From a checkpoint of a small transformer trained on Wikipedia: untied embeddings.
Each number is 500 + 25 x the weight over its row's rms, rounded and kept within 0 to 999. Layers, rows and columns count from 0. Numbers have three digits each. The size before them is the row's rms in percent of the matrix's.

# o: layer 8 attention output (transposed), 256x256, rms 0.155, rows 81-127, columns 128-191
# v: layer 8 attention value, 256x256, rms 0.179, rows 82-127, columns 128-191
o81 097:513521514527478529469537511557503477484511536481526539513499551483488526529521477501500477467509473519508512480503432531482500480511529552504531517471484500463530498503481464500494512537522510
v82 103:524548518500493483547543514491435513523517541492458525516475484485513473514483476495514517522488513495479462495521484492491491499459520461496507496458478514515528534508517495494482566488528534
o82 102:466495501529511462507474468474527487518459476470525544494469537516475512529475467499511499490514545435523479500548504501487533511512468470504491502499511540497492507466464518520509539493503460
v83 101:493494475527493450498519489513529534512472456491535531451528479529529494448490520505538492515502494501460481521484524516466537497527513481493506484490477521470492497535485527491508526501542492
o83 098:495486511498551478477512542472503521485526492543525541492481501528497478515477554546494467486453493486509490527496489566532467505487497494528468543538475558518488502528459523506435497481517452
v84 098:539510524454493522526529479502484493534513521505505508504448520510512510485482536491557526479485523485493499480481531485487499467499498482497493501443506495512447498524489524444518518460524458
o84 098:479481458524502485482499548500535499505494472466496481488496522487450523495483503492499473527494504475469497460458541480500493522544479537511565485500433485494522520486543562525516510500500476
v85 098:562500499482492471491466515455535477473474496493458546490465527486499449437489482467472510528454496485471524494421471510526521464484470506512500489473491503510422508529489462488472474505485471
o85 097:497493492494494548474510461487486541502527490530515426476511475536469486483541469511506502486482449486489487511493535489511473493456527520499525491518503485497518497497509522520478507464450485
v86 109:510509493503485487576475499512493524511517469485500553515444492530509470498454480511473483479498473472430447472515487478493526527536488546520502525473500502491503564531442469490485525503502487
o86 107:486487512474528513492518490506487478477449526539526506490520524464502449492498508467471497559494530507483483514458496524434453491462487506476509499503481553496537512520490542522513509499504507
v87 094:494515500526472506499499495521491492497461458488536491458500429489487479542445555510508500500533499515507449506501508503534514506513471460502519483472496511471483496491515497503504535484511524
o87 096:537510498473549476482487501534519489524496496479517543509503538522533533482552480471505502482509473498501469486513519547502499467537481523498517486459497504481519506499532477494456482453511455
v88 105:524520525483488495484475490536500499514470542528514505496516524536475483489503483484511534525499457460484499478488531501487541498492517490479511470510481519498440510502475465485488536451464508
o88 102:513447511481476524494522496458519452482506516525511481498536490510461496449500485521505476536457509448504526497496489531505515488474501525517503499456512490517480482534420484486507485539490509
v89 087:465520518495508527484521470480480517489506509451450496510472485547499510493450512501468482507487523514445466510515463480497493533486515530494469485513473488473495502539521512498527462449529492
o89 089:475509524527507480474492545502463474494484450485521505529526523458452482531492504481541437520520523518492486494489505522472538486528509519517472544465549501496494506507509454509476536519453504
v90 100:521504481468513491493533455436478531524484483556491520484493504498482517462505539507477524483508496497465524528504478465487508487488466502496525507500460480492492533518497528535484455454468452
o90 097:512522465442447504483488487492532495540499494464545502502508518511482501511493524536451490456510518483466540485495493502494519501488520481462475483491488503475497515511521538453537517500475508
v91 104:522498495508492543494462530480473523502498508461497495512541549516468517464472486509484482510499526528549480538509539468499529518484491533550500492493507509527509451524558498507482536554535506
o91 103:505497512506514545533524495520475497466531512475527538470504516513468463499475499484464464513524487524503503565516511522529554491491499525487506489471541504519470517509488498468509488485519452
v92 103:492475515495487513526501535512438454501479480480529534522458510497494494520444527484500506473514459492487486512484489533506544513467486476488475450518486501473458469523475462532508482514504523
o92 098:495520516539509502538518479520533504538490493485510491462503512497467529483516510448469505496486523478535512511496493521444541491552526499494492458491515534495500482473496494513480473512504455
v93 102:500514508502508484490510498473487532494490521504498505524509482528488514465506524506477500429507553469484499527521463450496494497515499520486514478551496480535494515514526525459455522464474490
o93 098:487515505521494494540489509513490529528483492537460493507490490453513480506472482493466483466526477518473541512463513493503503493513545523483525537514463488503519511509435478512486566489480507
v94 096:515496452502496495506518471522481496519502488517523520514515525542498473470488503468548551465491505518484485500525492470507542483482483491528533487504482487520514520504453523526481489498531486
o94 094:489540503494456470484462499486533524557529491501506504502541513528502537524490513529522517484528520478522523484498514498516409546497476497466476495527493473505509485529497522499448498522490485
v95 097:472513480547528510487465457526526523452480502512493518473483499547508526508473520519538497481489491473472502535514550514475526485536496494558499499483501489511498460532499479482570487530476477
o95 099:492483497463485466482482474528496531461526504500481485474505500483464484513444487547504508539507487489502503488500510524505497496488482558454482510446508536487483495503511538507488514485523475
v96 094:436549466500517498530478518500466448509483494498454465520497471494516510515487503492484537496526514520510439514460510520508494516502485529525500506539511504484509518472493522498496495514497543
o96 096:514486469531495504533522462512501506509543536516510540508482505474457467485508524526482499509524541466491516490487505521507493517487495495518494523448563514498486541514516487504465478492488524
v97 115:490516498462514506475516483544501472511513479540476547480478457502472486487500469462537464495501504517477521510509458518500522513518568483528469489519496473471491453510491543488474462498510529
o97 108:500529497515537508525484484502502514469503503499533506503466516490498511498504485427497463521432511487507476443503494534511473472499467516522499504491511504493479473505470535482489513483480554
v98 102:485479434532481480499496454515507533461534548507485459470450488479492515474560499472530497499492475488507535490499516469522526470530508511542566490498534476484532548489489537470452475505495504
o98 097:493572487516480478520500497510547490524486514493475492493531455475491456488529490503515507488501492492483476445519503499495473497444542504484488481534515513501517477495479486503515518499472506
v99 101:486503499421471483522519504478482478520503488495539515473489549501484519471530511460459524467504523503464499521544501485514465518544525500486519519509488503535448510472563515542481510555509532
o99 097:524480484499530471488505485477486530498557552525460484495464496474533498494452496493500497495523473516522512484523522501506521443498477475512521546469508448520494444475473477442473472458531473
v100 101:501508478501496505492492497556480463520545502479487474517495481507490513507512519500524529511486501478487453508434439474475504498507503473509518501525488515485489448515478484491468486503496501
o100 099:490453492517476472502539513479481536483501470490496507474526499501522461494500538515489453520494531529485494478533495505478479519510514532492459468513525495472512496509504457495497473527482512
v101 092:480517485479471456478496473476528505513511541492453502496506514533485499484463470532472504536517504541492479485471486499489518529486474576507491481460517492542476465555460504495533521544483471
o101 093:498463535484535515519473468479513514529523511509518495493474498528469499491493480520514451489479484447490542543503508482536509508524530485512498481552566529543520527484497560491519490495471506
v102 097:516531535490493463461492493497502503510469465545519492477494496493496486469469453466482512495493511495438536491473494517481480479513526510515506494516513483480510485514518461479478490476490481
o102 094:510494492480499497490521449493498513486521496491497450523507490523487469461519465530522483467459492503489526460471483504515537485416501495495464504524508482474482483497483520496498502519495513
v103 097:478480516530539492528474533532449501517505558485494481540520493542515480465502443504514539535505467507513487503550523496499505507480520459528541528529508494489555473534451495493494489525547479
o103 097:548505516515492469532452521518488496508504495517491500461501493514501519528483525511524513472564537468477538485527452519481477508489443506503504498488512499542468522510548495505510493500480500
v104 103:448498541528483448508501485496516554538475492523544486518467485537516496503479488488522529536478491502491523508477518544505461500476518509528509513546510515505493494525446491537534485492464503
o104 105:511495495433467509551495518481520512520535518514532486519527479490550510513482498482525509479560471478518472479476492522519511488554527487509456528489547536485534555494505510506498489530517513
v105 096:504448459526494481503496438507516528488462532494485483461513490481471473505537478493522508530492419495479503502500518511482480460519499533484545448488509498527508542472485471498518510507504485
o105 097:481512523466465490532497484519491542507486518493522469488448491494526473503502517532462491510480530513479519530480486553509489535489523448526493571492528480460539466482491467509474492525489498
v106 106:514486523484499509505549501510508518552512476452486517477497517516494483504505523475512510459534490462515529512503544518486509533500476492460461477501492522541509471501519524509497526483507485
o106 106:514504524551498456448494480450534438517502510505472468518469493501540525478506513499510503504452536567520503504517476512501526514544477479513541450513518484505470478494495522502500518521496476
v107 098:515514470471473499474518501501482462510510507490524526493523489452478505514476501515494484470476530488552436529486488523499499505521513496533485522494504501515516481494473480496501551488526515
o107 095:492478539497491519519497540514490517470532520515503495508476573519536512564492541469516515491495516537504489510488502544523537516477495493487479473486512522514485463530499515456477489525540480
v108 089:557502466475477487481503489497511479469495514501504513456509484518492514514483437493491500469533527543499483532482505488526549507464527506500494474488502483522469511504533472462471476509517479
o108 089:478486449497495504490518490502464527512496509533509496473451539504517512488493504494533483509507503503495462506497494550477520474505480543488512527489482499478532510511491538496512474481511525
v109 101:467523504482481581466491523502500482528506517491530537484524489526480548517507500511474502504481517513531508485503517506522476480471527540475489524537499496471530504549484541507518537484526485
o109 103:508477508512535526531521485509517471522474484483492476534485494500519463536489492530536512525518522509516511461550476486515510485503517480513489509525456494512449489527531498481510502478553496
v110 098:498499520490536540466519521507489496483523509463539457517501511415484515511519444488513479569511465495547481467525489511556540526527471478516530522491499498529493500508498515533512502505503551
o110 097:473493513548451472531512460499487515494467495434532479485487563508534500489509503489495511549489470471523457497499513469499512503485501434501538532471499497488487439526479496498511489515480490
v111 102:498460528529514496511523543470485519519519468494518494532490480504541477547485562475478543522497479555481515488501431514519502471465485514529499542529496508510520505442469490516465507500532479
o111 101:488499519500458449490499503525488507528498505485507520538530515484566568472472501477498518493527494482530497493522485542473465522503485496482464512534508478480503472534530454504506492507467445
v112 105:470520519495515540532494509504514481499514468479454501474492478502467517485503487541463527456506513486489546468465540493517488501490526508499479507523514451523481511444516498516509476508463509
o112 103:486495490475510502467512473500473538502478504486453522503555482487498494529508542456517532477515509494473496485514490536505494466483479487520497470512542543491473550498519532508509495498481534
v113 098:461522475508535487500487497498503538490500502547468527466465490556476488505507486527533497527489477532498488493460483527480507471488491516513489517472529485469541501495486468534484509531478517
o113 098:489504503479492525531478478503485483533497488513538487510493481544521477495491493555497481465520549502481521487506473492525537495503532544520468499506562519496492510540513514553495498498520503
v114 109:527503518460488496504509479504527504496481467551420543533536448496507515503436514514496522468493566472486517476491553489497494475508540511480479484535499515479473476486490470458525487482506497
o114 102:468505500518501534484507502475455496473468513507544443510482518526459513483479488496506508474489483514523478451495442501467496434500492515473474532520510543491505481506508524546488463479505464
v115 107:507464513523507488517495478506514495491510505472539515479517518519511507459539544481527516491512540461539499507489481511534478546490508477512518521521479481492530498557480447452495489492461547
o115 102:484547487495498519531509507509505502478474515510498504533517481542504455489526488488541516464524487529491508503504528483492472455515476521499499548467518481501543530503536486439547478537500497
v116 099:522526499523502528546507524534483466494559503452475511528491484513515526493516486508507528475482526433542482511515492499529469495462518485478492483483496481519504492532453493478508529529493535
o116 097:450482524526520505509456496488514484475487514473486490500515472558481452519532507521491458477484513520491522469509506463497491475503517484476555477498522512493524483551557505467526533467528521
v117 102:515499529475530498503521476477499517495528510536486545537474537491498498504520456497523534504504463499504499513517475508507497492531487514524549492479520512514465520495500467503526527541484521
o117 099:458509515511490477477494501585491492485500506514497500485501492515507540491510485496500489516495515494505462488528479520526536458474511476521516538490505451500504503506469512521472493500505468
v118 107:524496488504494474449494491536511477510504513499487506462513550522534476487506480517503519514450450467478532505527502471457508510481461484479486522452499494470496530521489496461471508499477454
o118 103:544515511452492482484478530472542529543518533507536497542558472484460464482488514484529472499478449528472489497515558494503525513472432497482516481519431495517458515503490569503555516512494495
v119 096:524572513485492506507516472457499505493515480531521495482496491478475488436505495513499480492473513500486470524507498540501506472510496541489488471508490511461437494455506538492498457499492546
o119 092:483510481509488526492520482490526514523495488470492510482535501500487477530491523469519493519461490517532480542519545476491487515510504496482457516468536548485475561472483504463509538500494475
v120 101:461496529455463467458488464505540538528479525509475492519478516505541488486523507528511532528470494494446508466545509520512494456471537489502517496494480504456469517498497504480466486431511455
o120 098:528438497501458516492466503458523490507509525489454479489477400502527519506518506504541489508509533494473477496507509469492497544471487484507501506544531532469553488541518528496542499505473490
v121 100:468519530535473503526516484508499500522508496516543468568520517522490501488499464489496541512487508483520483457490486491493505522491512510524493498458503485499499467523445469525529519500507486
o121 098:494484487554508470521445501519471469501489440488565480488519485511482507525497489491503503500556513480560535477445498483484496503489504526504514466512462511467512530562486476512481503477515490
v122 096:519498507463530500533536509507538538535494495505467467496521500467487497427510490516477496487489506557541515501490519522489531508489466539485498460500516487463494445478526496523473533492518509
o122 097:544519511537485495489500477471497511448496508455495492523467497540519471526481505467483503478510528514492535504488508507516531526529477478528533498485523495566498555464531516442565485485537523
v123 095:507507535476503479494508498504511523507492441503498514490506491581490504534437452471526468522517476486510506522519487433491491527505488543540537514517487495457468467556503525499509517508481461
o123 094:563505552484513449495512479519512481509471508495532529507543507488512523491433509495461479506462461503503520489447446510519548533548524492473450533555529503522497470512486511487506511497493489
v124 098:472516524462493511538496506506503527500490478521511507529484472533538482501508487506546495490466498481524506453532446485450501517546545492474511594532506534525527479495485539528514498511515506
o124 099:512506489490494484480491524489508494539493508512516512482512521464491560503502489484479502508454517511486469497499476469548481493505516469484523532489546523469518439506501530526516526512514514
v125 093:447498500486516507513515525505495489481496534473537489551518477475460541527509532484501495488543499521545493486466502460528508490515504473495520507550503486499472515513477510524527481526534510
o125 094:517516462507507472516488510505510430531479452479475458492526482509523503473483488520463529482501515455493484510497509497473500464546503501506498485471541497508485472517473467467476473492495498
v126 095:496508505437490501518527521490517522494501489470469478509493476491458508530531521457507508496512513497473516508473475514493479483523486510500512489468483489511469524519499563499473485455506536
o126 095:499535485508495450495503522508487507528523464505471513501456508498518520503511504533451520523470527489505481480526496524498512482458500489497516494495516525508567460492516503500530469487473471
v127 098:515478504502487497536489473507509477490463546501493475490483533506459468495486476490537503482516468479479490477478506462493503490476479520499531513498484507489523469479498457519482494543511517
o127 096:512497514456501508503493519511505528519494486511542513498498488543467508493471474529498483454449507512475476520545488535533472539514489501441457501495546537522488463481463544511511470477494499